config.toml
head_dim = 64
d_mlp = 1728
positions = "rope"
bias = "none"
tie_embeddings = "early"
init_std_up = 0.0267
init_std_down = 0.00406
beta2 = 0.99
schedule = "wsd"
batch_tokens = [32768, 65536, 98304]
dataset = "wikipedia_en"
Each number is 500 + 50 x the weight over its row's rms, rounded and kept within 0 to 999. Layers, rows and columns count from 0. Numbers have three digits each. The size before them is the row's rms in percent of the matrix's.

# up: layer 2 MLP up, 1728x640, rms 0.0535, rows 1072-1138, columns 448-511
# down: layer 2 MLP down (transposed), 1728x640, rms 0.0504, rows 1072-1138, columns 448-511
# gate: layer 2 MLP gate, 1728x640, rms 0.0516, rows 1073-1138, columns 448-511
up1072 100:512524572396453562450482465489550404466488475520506497430496546501504627493581482508353453426580511505546521501499544590589493488516506483468477460380552499476575539494485412459592553509484496
down1072 102:559494526496495593625591458508534499541545503467388457582539413535450581396508558502474527541483458539479513507500529495533505415558543492580505434452439435512526532544491423470508575518385489
gate1073 101:507598491509443547504516421611481509440520440495470462555518483502470525552450533412574504507546504473533485447580556499466476612401479464530483502456504531416541518455461480545451595493465504
up1073 104:503490478505496541496487488549503595514543482583548545546459469499574501469447542450513496468466499579425521468426515435465457468531540476444543471437522474527582508480534553483546542570433607
down1073 104:477437428539596510455516488517531486496472540504424487567497535435513542538548475493414466408500502451570525517500552541494487459469566533474491442523431389502444457421548593470493504545463489
gate1074 109:435510493488422531502491412591595511482517519501416425315461572520487532459492411479487558499537496510445458465526556459466490496440562578497492552488470454370453519511522489438467480540473575
up1074 108:489472494498452480536523588579539588493539430546467493556502566570516518532474511511438459517576575533504542401547497506554420445424521462522483474528490529617487576471489522569437497517462522
down1074 109:561554499551485541512558525473589488562470529456509553489394457504553462524555526480460491426451461534499557450501438554528430536494489518573528488437443467557483465486428462544453460499507422
gate1075 094:550527533615501559433595593584579463569440481531443460472489488594442529554423523456535410524495521494528429486538605580516518453531440482523553488487628497502496483600428430564443563479443578
up1075 098:569510484421419521491471452463459496456556575536560572504544528388536467509580451488525575514546475462475512494486530435438481538471531512518504404446464451499518418541506497580518492515508475
down1075 097:502512360424540495485487512474476442395567489427532577565472605577507482527463461433517456551587490471455540506471524463495464541426547501489474474458557520526501509468567521564535442501551460
gate1076 103:491560572546479498556533473508459522528383521492554489539515508527565536632467484468403550490408494539526491387487380491482561494545528478547498463460546446446463458478503548491496522520504503
up1076 100:533553551482449547462516608519465496416546518459484434393524489514539459482527573536577554431581447511475546587493514496474458504541479575522548642522422608457496526520433532526504525480528576
down1076 100:472518447482437570596511511416526527533483457474545502458521535385501435524525465568548531468464433479601538513509466399484517449506420497584522550467486534458460549498482537535535470502488575
gate1077 097:467540479556550536477587565604541543502388474554523561496584463600495523483533492490440448524484452492448597515511413580434540482479470564507460489508562498507436477534509530559488540437510573
up1077 097:446437487427489501545465523396421524527624495448560526468447515552539477478418474493634573544510577463466476533409476506651451509554532473488516473500488469454504523427514419445575533491457474
down1077 098:524477484554433563565466472445472527517476501447496495564469537451581480575363522503517495490483558490366487484440545500522556485532405438530506624500506523457523592508589447525505469520534469
gate1078 103:441489427526434447521453526520495539472552496467532436498487556569502519483428506500456538506436546452396544518509542573449577475499520569562551551498586591457483563489560461465435557496497544
up1078 103:572479485481584541554514466459522594534535519486586514493415489507555493455513511467531449558533430558495415464495477544550480641503556474441402487518487445553524522500496539462413499446465352
down1078 101:547534508442448512478487453552504490440546541498446549522506499502463411531451542473567572437536502497511548482470464497518530469413552451580531524480638547501501469518535498598583418397457531
gate1079 106:380531488631450432466497448437441436584514495429555495556522456465481523483465437534495552553566464529556481520536523577499559427505622487481537492507605593395447433490481495528451488469521529
up1079 105:412474618411451376401471547436585503451527533448507489498413515512556556587452524439571506466538466484510494434504454490536533534414476458531495478505474643460549486456536516520518546540572592
down1079 107:543437500536562487489463529467524521521476409448536566562524443492608516509459497508498447527468549493508514538572525488519416494484527488532453526541432515478558508467387425498459582517560505
gate1080 103:381478511490494555412493526574485564553431396476521460480497499568504564459565562466475433472486549559394488484508541573468438528504480506494473483508450545477508493525593512435457546502471508
up1080 105:602529514520403586546588583472488428475522595573508500481538523442430530533420466546549540527501479475527546566516509509545559425581542551511498517429556501536436560473474501527540509490503516
down1080 103:593475433452438490446567523496527536504475589517528521565537449503615512530499444525595528506504570581469438552460447494627516549475473441442475509442502469522457532503474490509480445528456511
gate1081 103:557407578537485473533521479566410472528557492406456495497450413504521482492460544531467622481506531436555477491477478539532553547506548501433529405404533460489512354462487427442509539488501458
up1081 102:515467577500524555455566463499508514539469443515479538521410540532440538600413457531498490401474467537560544537382529454512476606495562472556554584476511399514470548505477455463508567541443487
down1081 104:517553539532527555469542464460548568511510539458483512556518414562465526543504571554524423563469570465473542494479510572522475499570511465504536511445585443588489539464573525520446408569476526
gate1082 098:553478513471398594593532547452576530524497530553570533578472455530484593586599428475531498560599430513542447488434383559571571532444548447551458430486562513507458535445466455523502493431491455
up1082 096:448554519528524451482484448517411484482491436398389446449524503489514429406375586561433479471424510504433474499509575473405483500548533591440557567513481468468552510564516481529533509566541555
down1082 095:520494457446531467561516435503458452505485562439496496473493602580507438477395432553469471485514474494497487562476558439515525362467542526453487578514474566506472474535516435485466535581454457
gate1083 106:528538474501492451476449455484525530552522475478378507490430495418467529485518438469581567532524489580557549567528415504469483544475468469486521564437493479515572498529650364417532478453493457
up1083 108:467474555508461534518382473519506497540465459473544533547467390553539474438464562542473481552455527455509454457490502523409473413484568490475459542449448542501463423447525552539473485532472402
down1083 113:514436584475470592534445517490558463531503537615505399539482465438417538537569503478520443498509567464459476514512455498465382443528469629465497536556494531490533441517423593542458561482455400
gate1084 105:510498523523464543508522442375451507534569493420416567518455545529498426430481518466508626551628507508469431458572430449497485449474448520463526590478487571457457516567546443603507490486517497
up1084 105:458530541546576502503510511513505578433516538524461546540502533485436492512449447512438448422490429419537463584507462490527414544481553456447491552477406476543529594502483546489429482509468537
down1084 105:452494523577468610568438396496464565506549517438542425484558496600503510539514520465553563473520463478478540488491450549443528492514458488484545472467468513496515433427425554566564567539506459
gate1085 101:497474471476538483516492410549523520553481492487516431482483388491475572476520503443484464508566469588533569496417530474465483502542511516547469467433539536608472570567514406463541548524544476
up1085 100:443508441455418479470470489529442458501476540494465406555451470562591426466392457395526477532516526582569484622472460462485531437558570490477461527497520496458522534485543518394569539567505431
down1085 100:432468473550531459538472472572535528454422528559519523500484574466581501454508583448507488441517579526439575535493475543386519547492588498535495515519402471493498487502496556517677468483489523
gate1086 101:509453556570463519521577440570527607448482478625510542458435469534551471576393554493486453534555479535530456552577471490506581478433494494451457458433503527645447564474498498510500530508552450
up1086 097:518515480505474480489497472556478504498512460482512488517416542631535519409521441434541579532552550520427456527515427516465493479578488426462504481450478413517551438448450506402647560420508525
down1086 100:398556495422538523457492490438482429455506483487533433510526598494515470548535524513519583533570502462509478562542581512522413478477468448435618543505452547467442468491513531509473441617488517
gate1087 100:467538454431489493542503427502491463468543499485546542421463494466486500577510457457467558553504537402502425518453488504462471484527559518532532457559523512473430554509462505562566552468493563
up1087 102:403457427506432452503525507591439401527449513570491489453462445465536458530490551574488577519490482474506502481479540461429611507567533550558531402445481489508473554484481514579552492511563459
down1087 100:449466549495495461504577536446518484552532464544581519534525505466533445522458467507517499568417570456524459553451519491497493471521508559472492481459541553472470549462555498475471552520504546
gate1088 100:472455341477392504464449537641484581408510512541518453564501489477500496462458502539479471412438499488566554532522478603442522472459535479518431542434528381501478455480541561552529529525491438
up1088 102:424594478593480468487510555579490448435512501508472375570512551568456563555427533518435482491450505472557597482529532548555433436492634507516456479513542547467482530564468495598569524524457431
down1088 102:475528484505493486514485456476484513413503536514407473568412499455514560608492557502541423470495483425532569507479498612469448483545486459522487480515542492442528522544571505542522567571456468
gate1089 101:436584496549514416485526518659494452517503526551499484465556461426533520528347549429524502551487522473442528424443586575576442436569552459502498529541560503404508439443557509531566458545474489
up1089 096:454430548546519485500571562517431524575476492467485546423510490557502447469548447426444489419471575508468437566614512506491540432574495427463550463433491495536504457546615553472528483556557505
down1089 098:406399531504544546495418432583501618386560459609522515491520603536555486472495515519494463523502480475441519529523539518469534583458588498486612562528436552439504439519550440538539464486472422
gate1090 107:505493517597512469482462380535509470553453383526557480485491556593631502382447506458529552551439541500530484522542450476519557447557460523482557579612471562462482535419427520530503477532572485
up1090 106:551508485525511557512531599507466498498447522565417574483536461500522529546461444513567477510502503455490556503476520451491440563465472577521422452425511443501430404441561508512616512500517557
down1090 105:497457521530555527578419439549514510387518463460490605449552527477555421481483498541555502481490516480499540473542483496530508446428592506547432471607505589479489503404497510483446494519500529
gate1091 105:514535504489547476444536433546497539543462349584603436463501460487480523495401536483570491540520547450522495490447508481491445498451619443461581573475539486469456509480469483530438514432580476
up1091 104:510481482568513540513469472464501559548468556583504418470475481500520536556437501521554437531506489550504602553538484542478528451522460411431407517631455502459505565521429537467445511477537592
down1091 106:564448585581475442420528493534487585541542503495476480574500569477515432470597388517438595558495425445599503450563481492468523378569435459472533504484507557503490466427469477471448484418538487
gate1092 104:517506427515491608551634587576488531500598573547560511546549493474500491488550528563459471495496551486434507491511468550564479397393583478454440490585467458437587545462502436488480529562483483
up1092 101:470431446550467507620442437456478518442484482445520493512462510560546531485491411530561556569473470545442480430469555511604553531627502492609570550501532505543543573517533482486555587453467521
down1092 104:519520465569490526532503489461429527433537528497533495462484463564568519495530497440559557546504548520461392463536419515617540495551570520486447481572526473511585435490408524627474604469503525
gate1093 101:512398419409580414436503444530476547515484536489506496438484458554518363481414510504584536625466472527501475484457504445491420452521477591661423501482479532509479444569439458509481456571434524
up1093 097:461420605478554533404511426468455538487476539422445473500505520552491355433518512490595526478431479537506498500506513530542495546442530548592488486454524519493526459514458486501464518514551546
down1093 095:436410505545541489484479480516529579450564527512439375525454505482505442477458512531590578504401537457512431466476533470465431435476582511478590616451585574559529490529514527436523507604528564
gate1094 105:365612559534445487526553541476585408581519561497443455546450494479542494437449519439446568509576415461430492454582561513524520527482489460476580429473567566498515484457586468625426470492444498
up1094 100:450429502554467444574555449529555385536539519475563462550522485554440540481515467465416558532492520451561395514521525456564575553524572510537556455390452438489495462454534356589480440446402538
down1094 096:562570540603472479513486436473475566489425507558536448483463518556550393456490534548536473507476490490462527434487544535603453516472472533491430446499458512559485543468496540480575496550527609
gate1095 100:409550574437453464573581551488471461506561374489521472519577492562537519480513563520507477514421504540579546404494466515470509535585568539518524503461499550494488491532506376441535522500539512
up1095 097:510520557490408597522468378539462494586350527507499512512479491613470541455525528514402525500486546538513570557589460502449488551521565498462519507492451512435525381548448527551523589430497500
down1095 100:495464497536436482529468556525527499507538511586575442451566527521538596579559597476480490593463550428459550476488541463541525533465550417408451566558528389545538461494432505452435414489433611
gate1096 090:481501529420377558519529545501539499508527439639525516554559503563596512537453539505511520535485407553498503477563532421518539499547620525462572523476505447548478564551536465446445571524498471
up1096 090:475442470469500404519526488530505523442435486482332481417494509531537443581519560476463486505482547529444404397490552522497471563426476534470580514420529462521598544482479480452538547415457490
down1096 092:509595476525462437509503428434432484543497568412432490401431510489526542447461528500482532491449519608534427522453509556501567501528388557590487438519451445445447504404471542528445462532508544
gate1097 099:498601311563533562540492504513512536448497470499469463547487443601513446549517538417428532582617478517485498472424499475546515545541639609494481448458549512494463425486477414498428471466508563
up1097 101:476467516512460471468551473521500568509509522470549481464532513469492513495439437498473452480417613588498516570513488604453477450451420408438527510489499571562547530537576534500545547498532500
down1097 100:477549505469465505491420464409490491538507535401407584577495445541529474451379474552508539480520550474480511469531456523470490453442465393492553591436554435501524499585470481506492526493429453
gate1098 094:462557413497453513502491415401520553501425464498616520549461439567573515497435459583495533424546512586519625478493479498488462450524546396537534468450567442475510550513520536525610581516503554
up1098 092:559467487515555510444524574596489454475596518502386500497494462511488573538535520467538456520517497415451411522505441520528482484511431613475483522578445585526437429534502485433469437468464534
down1098 092:504553483426387502525510495428470600586496479509527515503504478479574513559458468516495460503595525431501627451445595521578523470537480537457516447513554550547472459475591556527518434562497569
gate1099 101:523505459417518516509567482549486492513552534494604460480431447550576446545548549495517439498557478417486475475482515571470447530467490536556539507572509501537483561550533540521544541472500531
up1099 103:524538577451445567552517512425594484475502517582569550494622494528494452556504436612511484494487555524519579518394482520558455476454548444482494455638529455469577471583568510490453493620559499
down1099 105:579459570458451533442445528462467490593503523586514546536495491474539412490462500404523541573516541461464465563512449486485564548551523504440496532530526547480426437570505512485441462532485486
gate1100 101:479493519397562545450503500545568558557438473532470547545479470561557491498503470534453466556576468532502507566484469525505439464506482503415570602419530534457381531519455566533576565391454452
up1100 099:405614608502511509463551509468537451517497524493522616513477504508550435351488492479417494475462446560546475460524529505512548569523485495519442450520483615553529488489522522486532562503471482
down1100 101:484565541503423500482503454602453579483441629465490418501590388587510540428470579489430522467475535530480514472496571616483448487473563434549477476533644452510571389537446426518491546432435481
gate1101 103:455466540476456535470502434491582498540503492467532466547454508484490514482504438568487546473573455481429548506543471486440459414488457449555545481533405560582624592489488493462507472468464512
up1101 101:510466428514569476517417451465561515482484470507484440503433536463592475492433633497470577502438617529592450548462488593406593500505537499548504514395435647496492509430473544491451530466543447
down1101 101:473426439543448458531469513446525581480498580442482577497386636560578490536428578508434520429525522558467516453533467576500482491484507573521503517444525514540501584516479527458465552401522487
gate1102 117:538502477581550514580534474551494541529510476498506503494476408504502479541458509528465483495562501557475478503502559528488520603540439504569539483485471484499593570500503439416469518482512530
up1102 129:571512439585520510585521477590513510593510535591611561485438459515546527522410428533365515524596549530490478444464524435496478466596494516485478459591477492478523473441562491452528514596517561
down1102 113:497484475545477497545539443450511462556485412556484577449501518461516513473489569485408605475538497511449355520487540527492524533524618543509497453568413537528550565438481469402541539484573645
gate1103 101:447413489532443514473535489509525506525552434440574441511489493555509481471476557588567513369528462434393539459456486504458470471507458544545594457521487501487399501546590447450484453536480456
up1103 098:499412553445489557534519487546532468583409512516414634440518449495545578502387539468525523547441504455493507509517442548481476466601424467459559506456581541415518526421463613509601598474458462
down1103 101:488563522531526502450527547434502457498530496412582541569525530485571600555474539506448601509502417500534520491470359549513453489467527526504614531493432547511585577512542504493469460401493537
gate1104 102:529560413518494533483590515486514544594513489484596539421460507432557492531494458541477518422550499532519483613457461484555565431531541480499527550556537485499500566548550571430563468496436522
up1104 102:459578472509460619438578459500407557488493520515498486526495548520474510461536511540478413502522520544439506439455543457446517498441419454533547477494483505526512569531524560537463568500551523
down1104 103:509602559506507549486583514541614607530501560509397587526555552576511542536460458442552531529532414518566594492461505478472403485441556409514524565483488461493491514546473534552569560545514450
gate1105 108:594487507450441457474637460518467521610527534522518431485487563506457616463431502454435428504505458496465464536515524469509494563538444474537511428505502505498589542511513466447441539513452520
up1105 112:591545505402453407482560493399573511559526519542562427583527469460526574434478522494432459535480505491512492481460521505455462470479414446489523528517473496530524461496551566481384490568492443
down1105 102:548476560458536489539574539570462562380573491533573518445486560489465495536455566429559350469437458438494473539416502520524495532486480353498526499492475474489473537548555461430503464549528613
gate1106 103:483431506530510504485495551492472509535564509452404537390595415625468500472516406444561494535622524536425520495459498526464495397550458549482523546524534499484489515495493413455590472447459532
up1106 105:490532511530458507482532570485451447484542498520488478453417456571484516552406442510596440575505609642462563519463492473441585477471481406522468555550512575603618471576436528483513505544474557
down1106 109:544513476463428468516504530523571479496451523486512370540502527513570520527518512438445480423479540470510530432492380568515490529397539505463464476468535492431465474539554433503541514530468416
gate1107 101:525528529576462432516393470571546486522485633411463455490504406538535493519616487503450481548371555504507480479513482479403476539462436456651479537510571550592466520592483491562540500443611550
up1107 099:381525579434513566544471525475392366479538454573502517552439541508578471474474471603495501432544498533536530626570497582566539538497498459485460540498493470544478490561502530585518547433413549
down1107 101:551602482514540435499489525464531621477488511555564466506469532536589474560545573414543487438452491442530424498449418454516390614477519535545497445526503470544519534504499499581537495528491423
gate1108 103:516495499485489487443566393531542483567491497558544513571554499438482435538564517508517463422556443514495507622515485573524465546332506429493493471460526538554435549604581475561469535576548516
up1108 103:514547488466443519487529440451511495542442434480490564416530516372521599514513572512382586515482471579503489402597474415422487510589494466370458465454400467523556492436446502460467508546504494
down1108 103:510459497498517562548450505484369555442504569383502535412561510472492483569559503458491473579516473407473490500451463523456490523478548569609541457513472538496542555484460511608506471476514541
gate1109 102:416517534524487471533450407494535574532501507528564485422544561569600445541470547483496497576479502439478628445515474500581534511503540463527461518493453517500617454516479430509529440495584485
up1109 103:413503513541495552549472503531451585523469538544471501448514522548480438491429518506550456507427409478321568521505492501484516538482428563502579505526470489507526513434559442351593501499501485
down1109 104:498459499423521468504441516524531536493602568516481473419498586469425427404429454437554491518532457413478541452509507368560455522486512543410599483583507491535495525371497503486471551503581506
gate1110 100:454479441482482467515437454524522513581500545431518481502489466461522490512471565486498553435616561499563495496545525533503445472447576503528510515527547494513418499479517504534473472539430428
up1110 101:493484501573482527414498565517541518444534453582506435516466575451458487485571496440503471516503428426467543483483452502437500477600407532503497463492434493447479497399461521510535528497603499
down1110 097:476538511512430617498515509498527509512554429490505442515471524523522550505492512464524457536474415458476394439493510488506466477534495564496504441550484495490482506375565538449581574513593502
gate1111 100:476579490420474565570506455403528445505483536459436449566438547480557482501505551591541509431518422523602520481464561449495507517499443507452485485501534424471507547578537521467491494593526465
up1111 099:496507479560518566484600467400577477508483473533632477564586503519474524445583529538507580529505358425454506520578569438485540488482505515431496567509555502500509436443533486552550522486483508
down1111 100:513522444477469433517485568510498521555484459486426522518493515425528487527425497600478549454518682530437455466503470474564476466423553502435466564526548497404504363551500457514419485499529569
gate1112 099:552532407447596414547456502528516503491475394563475545548429517531460475413448506557471441561492524560427457491573524554481540528559568482474458488481544526573523600495566515466524489449481471
up1112 098:499546515494525515583429464523542554502514567492610518468500449518503583579565479519465529575516526586575465465477499459510569625511500587501485466479478476547523538397479542546435527518509578
down1112 098:526470439539532485494458407511547490510473598463500534494500521504522513542581518493481456513471511534481510534564466568438470414545555425531542543428517487473512471518503432449476550467527538
gate1113 098:435598433490489491453507447559425487512492595469526462473535480542495527577457454592528450562559454398574532574523401491527499518527522455558562454465382507562501556571468536497531493501571524
up1113 102:437517540550428549467547546516482517469517605450548576418497565426519560581501488479535392538527577485429554547603455469448528462521548478459520484391481564500543558494508490540472572560454560
down1113 102:443592497449473427512517454554535542488537524461456560502511558457399563584490526508460509494542533584460504520533435449535562515493545500466485448449450462444536460445519538549527531553513505
gate1114 102:484594506488433485474500516517422495492538510451549486492473591525545564462477523494528470536481445525481531497444580425515536551502489518562509412522486606493551588457448469586479484494467471
up1114 099:503460478505538462572483625475462466532500497437430500477490580493505452453577562474501465508450539512458422463547530533484532386412520515550459492456545452413481508489495405538487484509530425
down1114 100:498529516580457479536447590499500543464481501511506546500450478458508468577523435542522520489516486544573515569545454479482451592545540598460481461511519474511585542496538433447473521405400475
gate1115 102:455578405399496526584541623517475442508451555552549519360389486464420518555479512548502515444559497454576458516538542486570489485539610475440514459446492381424464495423448442438508559421541523
up1115 103:492529404516537557556469488416557587491527445475556514551500417570607498559544585502519507552455478619451385457493540560519485567496513537424514559482455477524549529497507568490551574485462546
down1115 103:432465426546562448519526484539580503551438538463531445580544456512517517436527531498450464465472525524503490550520548414507507566585526588453433618545501542434502445506552544500448495471532465
gate1116 097:548521484425459417503437426555579521525449490542516544453422460553519460473490540561475508453524493505520475459432514563472473559562439513418504457567534391485571484541482573476465513483476468
up1116 096:510497438465478558572433455554556516529469536574504520508459499575540461485475542556460497477526531551599439446560537444503535671549525420471459455490481541469439501483511543526386589437450406
down1116 096:570515594554469450604514567567508540497491463556490487479460455540508612541504527462529439489550535519480483528550506416534549535531536468589497524542474513579484433545472453562536576438495550
gate1117 102:557478489508460445520601529554463557495553481419526530503432541580496410550505582459529520503563629498528538487367456503514503519473488368481537531526577544515572390481511449554488492488431530
up1117 100:484550523538500584404578553549485540510537431448446507523440426585469547528541487547542540493452466550497547503562413472452460487496505479596517470501439592570553529448505368518594549426451546
down1117 104:516430509528489462541559384509512510434517562496464475480497492405457460545446425474522552630490522544528527416583478512477595382484516465520533615419539527506498467532425510466580479586469513
gate1118 098:496546500539409468549484556472484560531499508560487511504371493514491518475407511441551558458428553498587496489494552465529553407469470541522529578411496513503466420528447479510503441497498501
up1118 100:584451541591423510555475536486463568613521592409496465600471509498489424576466508474488483561463480430549576562478396569484526528495472499493500543539505441486499522467524506495580406563487521
down1118 097:583407566485601598499483512517424477457434554540527545436568553448460491554480496461403425501443519503638508494485431462530548549529467573463450530652462462443418470442561485514485305493483559
gate1119 080:485488506543490483547495541577471558480523480431486524435563510397515411493513461514358471557465525467474516412474406618431449468435547477450479512522426483516500573539521498447523529541549494
up1119 080:522583635423555427501568512524484456529513447459509522501477516571451447506480497551578519457528523569515464568526583421596547544476512566468580506435518433496498458512508524486471423545449478
down1119 081:493518482440541494580483494464497428471511617496484463581523517552453478447515549500585507518600452562573510615562530432504517507539363483580505526580574518531430447513405513522434471530493500
gate1120 101:432595489523511547621538572477580569571471432448447535539459533542538485544456510525491452495498389481436573402544466582480527484448573470553482485401440506469520479544588442508463571486601527
up1120 105:510505522433505469418442481472456458507552567571454475501474461382573511413492479506541527463548586507618528578457489445661487507567462498439507459519443551528582576446466454447552414534463422
down1120 106:522531512437551553476461536478569617529533456503495581510392529504502509526509534519440500543442468524578503448467510390512485465519529494536470428460500506564513533482518425528560488557473498
gate1121 102:592500472494445483557504494488586595518471560497602438496560468537533506520557548486578469574496484532432458476560467462524533426513499570499537537535455444504487521500579413385477420482510481
up1121 105:520583590573504485500512561514534526525431470410540425499498521534473581495489532522521395506511506466474513420502574470463535538505501449593547477394441479511482516539504540473555405479542537
down1121 098:522501577513536573532425580483511470447422492410511427593433535571546504574532538470524533462440522505465511453550520572475391409511501442527492455537510575516565585486465575477594539477438419
gate1122 097:517519517499491574393542544572454486500452470500475584546476460553508386499606484583437519510456452468480417520556458416528528346450449574484600564518407506487483468473498467427545535485504497
up1122 097:509475555511503533501470580503509480529482505517597489525578528507500433495575408548503572524498469462474514438517522503549481474486457584502567432491547495468499470445533541546501529530500463
down1122 099:506407493511572481539467495449573485465566495458429499492493544474555462559466527514501578536446530604471541494439558556521516517407551492479462564415460540542574504546536548581565513565536498
gate1123 101:466548527429476515538478521514389511461453469470490438505621512622467472446509638565500465465526495532447507522442399563470467511411532435513512560440465456453523416476513433525566493474506523
up1123 100:525516497590556560497412462481518540494497522520472557492579446463560522569560492510415545460464548543561417440533387471510469491504508461517426510530522421461524510517526492383482525519457543
down1123 100:506468621534498539612433479483528553543477481483504441553502385580455507551415519448512509601470385487498449491544497448452478559513432464502482483545500360471574585500551486502421535556492549
gate1124 105:457510486511487601531521584511504551624464475474556514507476418517559498436556443584526477500484477475545430483476551526524483444497497604539508551535498549400472509468561481519441493519530536
up1124 109:440478490621443572445605498481477567488517544594505450561540510513483529418424495437540464553497464519543483549519446489498491526504540535532548442558464470480562532547589476446507478433536539
down1124 110:614456509514504497505583514508479526540587475478502528513503476587496442474532598396527517419484477567545467487611443478506544434503483520542484545551502479556533481494551508552505384440527480
gate1125 099:514495452370428524523555477481575373527491504500449490463505403480436435485490557441455448496502470549536483416574533531556499535501522564502531504499475620550504507565539476640489445493491501
up1125 101:494442494486576531447481560462600451501514511495440500465518398465420446516517466450476428573492514550479520431473462519472524533486530554529485551525437557607471526513560537638540436482430494
down1125 097:493613598546499458464497456524547555507459450452568500524505411495505438535521519491476537504478502508452593508520466563459476545453462490453556520531562507538470499484515435496466526579583438
gate1126 099:477421448521567516430542466553427427602460428466576479447525514592451461580477429420503537563518556563490434493479455505446486484523566540528519403565591433590525474580589405570483435499503472
up1126 103:536493484549597528454527506430466476559463390490492486476552504522469445501493470479480513516481572503455414479499415468383509483466576548419524531581504435555497509541572440502505498538449487
down1126 099:495453492510488559556458463532507491526474527531566506502529550395493476590545435553386446545436596564445497479548467476517472555478556528454544589427439397500543449555559441454464469516523590
gate1127 098:459425460536482553456479404510526464457460442452510507478499565475556555423396555420511451428485425546506508531561509527501512583549476585539498464517503495510565451519493445515503523348543432
up1127 097:553460390643527452542498459492466449475510622496512478585478531367492448511441474461497475609420496531484512483498469459546540481403554517469500483554529589412468409483521563528558509438423559
down1127 098:458540556424554520462446436433501459532502511553529540461485431497596515415556498474483550439491479498477446471472346535499414500500615425499508571426511500540557541439549503467539503589453498
gate1128 102:489446456493455466495547553568512550627496461478663424530500506502608522527462487466404545546471428539448529493563478477467422500578454568581552535477523605418528570431501455476556582408598408
up1128 103:532432480629433485488494526468518496586555494584561525478544499508540503473566497472524467566412529437462447508575495544519542445409491464531454395573506527380490526537451493554455496457475534
down1128 102:472480540488462558591480619530535425501451489537505500453459526588511512546515555426484529476594517435457508405544512573410511542536480561518460470543466496462524570485514507532477498464540501
gate1129 097:444558466487448497521577557474425431499521485639456531519542461537435496453477456626401527448489573493489403596446476471550530432469466414547526502512538488538559425527482504353503473528435488
up1129 096:468549508445389419434521533578529572473522492509405505515475444551494479525565596502529550561486533555555491486512544478522481518565549491480440456501549567581514496537435476566587458460436393
down1129 097:411503426568542561458533444462475472467410542330624548566516539477469540610516542472488468468379575612496520481586534524496526545508547514429445469521481539355611530558497483569447534477493472
gate1130 102:457457541457503514481546438557441457554626541505493537477508525580507556505444533478612503564542354497495521565442474461444526543536430503515507467558553448530558426490437464431456503443522558
up1130 102:437439519616546460557458524536518462464505638512511525389465557497633546534420466441473547582482462449534549477550377514413551490657520523514528549540505559513533474514490504464505517529566447
down1130 103:426542496553477500491509458560557403449467479499513431476450490497567525584489540433451485390461542482485560455465462449467445452557555514504517567508524494490405522451495447458537476496463569
gate1131 100:459515479402429539462453490394502547468541429490533551464443510439474474416464482502537482333532457459517565558470446571478430465384526456460462408442562477420555536517470490531562651553536546
up1131 100:537541561533412463585560499461536576512541511418460485501511456556416459500501493480571482440536546507542439464525531550470523437478446475511531411477484528516466505557609453557500478614447580
down1131 103:542559483496461488514510444499510489416436508430484466502483461576489454509479513488498557449496499682454606488420525549548469517501438422452506522478513537502617525628511471536569623576532502
gate1132 104:595527553442448518487551556536506485551384486571527498512527464516466394575509546558532535492524427421581467484492563451495591565538427431537454480512453469539457497543498520548477485460585368
up1132 103:535542523420523499440537554437562499420494503551510524502556384447462517590460454517518500457491517452649466435541557449491533646537500446520449481537515476529536520497490462484524474440503537
down1132 104:521534598452524489507460546483531457624451452496508495450588382438494447557537480519435523394529567465527514519426481535376515494531422501582414543495592450468494479486436604502472493473535565
gate1133 095:513509400542515461494550464567458500569480379474550420594586469538523544489512561485451467456501449512491456568494553434539566496461554472584508509468582526525454411576457524477482492465518513
up1133 097:511495498449476404554534451428496446515444515624466594487430555381556483527426512564504549524505526488563432469600482490528436497550391439482462455431488494526511492451483444500465482501492477
down1133 090:489601518546521531501536507609500513529551517532530494513493510474512444515441488533514436447456552616464542524480596431586554552543488470526493489479564509549541470586507567454497518526476476
gate1134 087:593526598556451543498534504386513525543412529381398455494418488510515486558555551441509520576546487527475478465448376517493482573528481570479509495519465503507548421480573429486517521543444514
up1134 089:526521504618581520484465589540516502465478410431445503557530383585467516471477469543525540475575580545522511519437455486501459382542567412459503530524499492493613419509503561526450414557405508
down1134 091:549528527513436489522528585414418526535472487540494522404449548439517475528427538518498534536466525512572498553467413468474621541492583546509508581511494478599469412436404604514434498496409529
gate1135 101:504585515605409505541547568521558529484466454529497493517448456530468532473518423503496455517512603515509448536567522494628422478474536460425411526413522435437505525436475479504456483527531498
up1135 100:510540475523548575475475511641475505490406493518482475461519472402551498584552549481484516566466550475506534477469545507496619523434539427568448518465530462551458582532475463470462434453530424
down1135 102:452488417540552534527478541446460485526538482522459423502478456509501568447495473468466623584573415457450528501409515523529472627514492565527542501558478547572486407498470491485510488456532521
gate1136 101:430480371449471509627402523546507521470495419505497475522478498492441512548556531489451624564553502469406541463533488416510568445466452466565568619470465531495458441444544502529504532501480514
up1136 103:556476483496485504534455594499425453487527386544487448525450490410476464435447560464478442659535504507417575511511430514465576534501546465523414593489533505516582498453551479425524593464421536
down1136 099:413513490499583622431495496438523585519554427425414467476499530504462559509450525480394479428478537603591483482481441485523426586463491555480539442505542484521601546441541411443511505459441415
gate1137 101:534500502464494518557525457582473509530404497519545580453552422401487517548472529492472549555421454507466583508589557485324465520536436677542509513551460544541414484537454438498515544581451535
up1137 104:448416451527515449556428524524506495489519455601423408471366650524510423545481512499469557476516572543431505430541469463583517519568561467553552607482565552574520458471442436462502560480583435
down1137 104:517500583436517481541533517518484503488512504498556479323457498610462527487541480449482489511583549542498447504525474456523564600537511456593501522573454540499567390501517494578511544563512530
gate1138 102:588588502391513428491462436504535548468554437572457555511430468533446544467544498523559498484541407540557534499590527443517517498407435516522512427450484391550491430501437454545478561540550402
up1138 104:503566469485504521549514530494449546545551446593438570570471496553498524569395528560534447468537451533543561510446380534396581549464454427537516515394469548469560530527504518490428489542580556
down1138 106:417498485503504430510472447544437425460556436473486528488531568558548476544485458476442487535508478544503536484394394608467422563437417399505544432416469495509525492489500503443485600493399352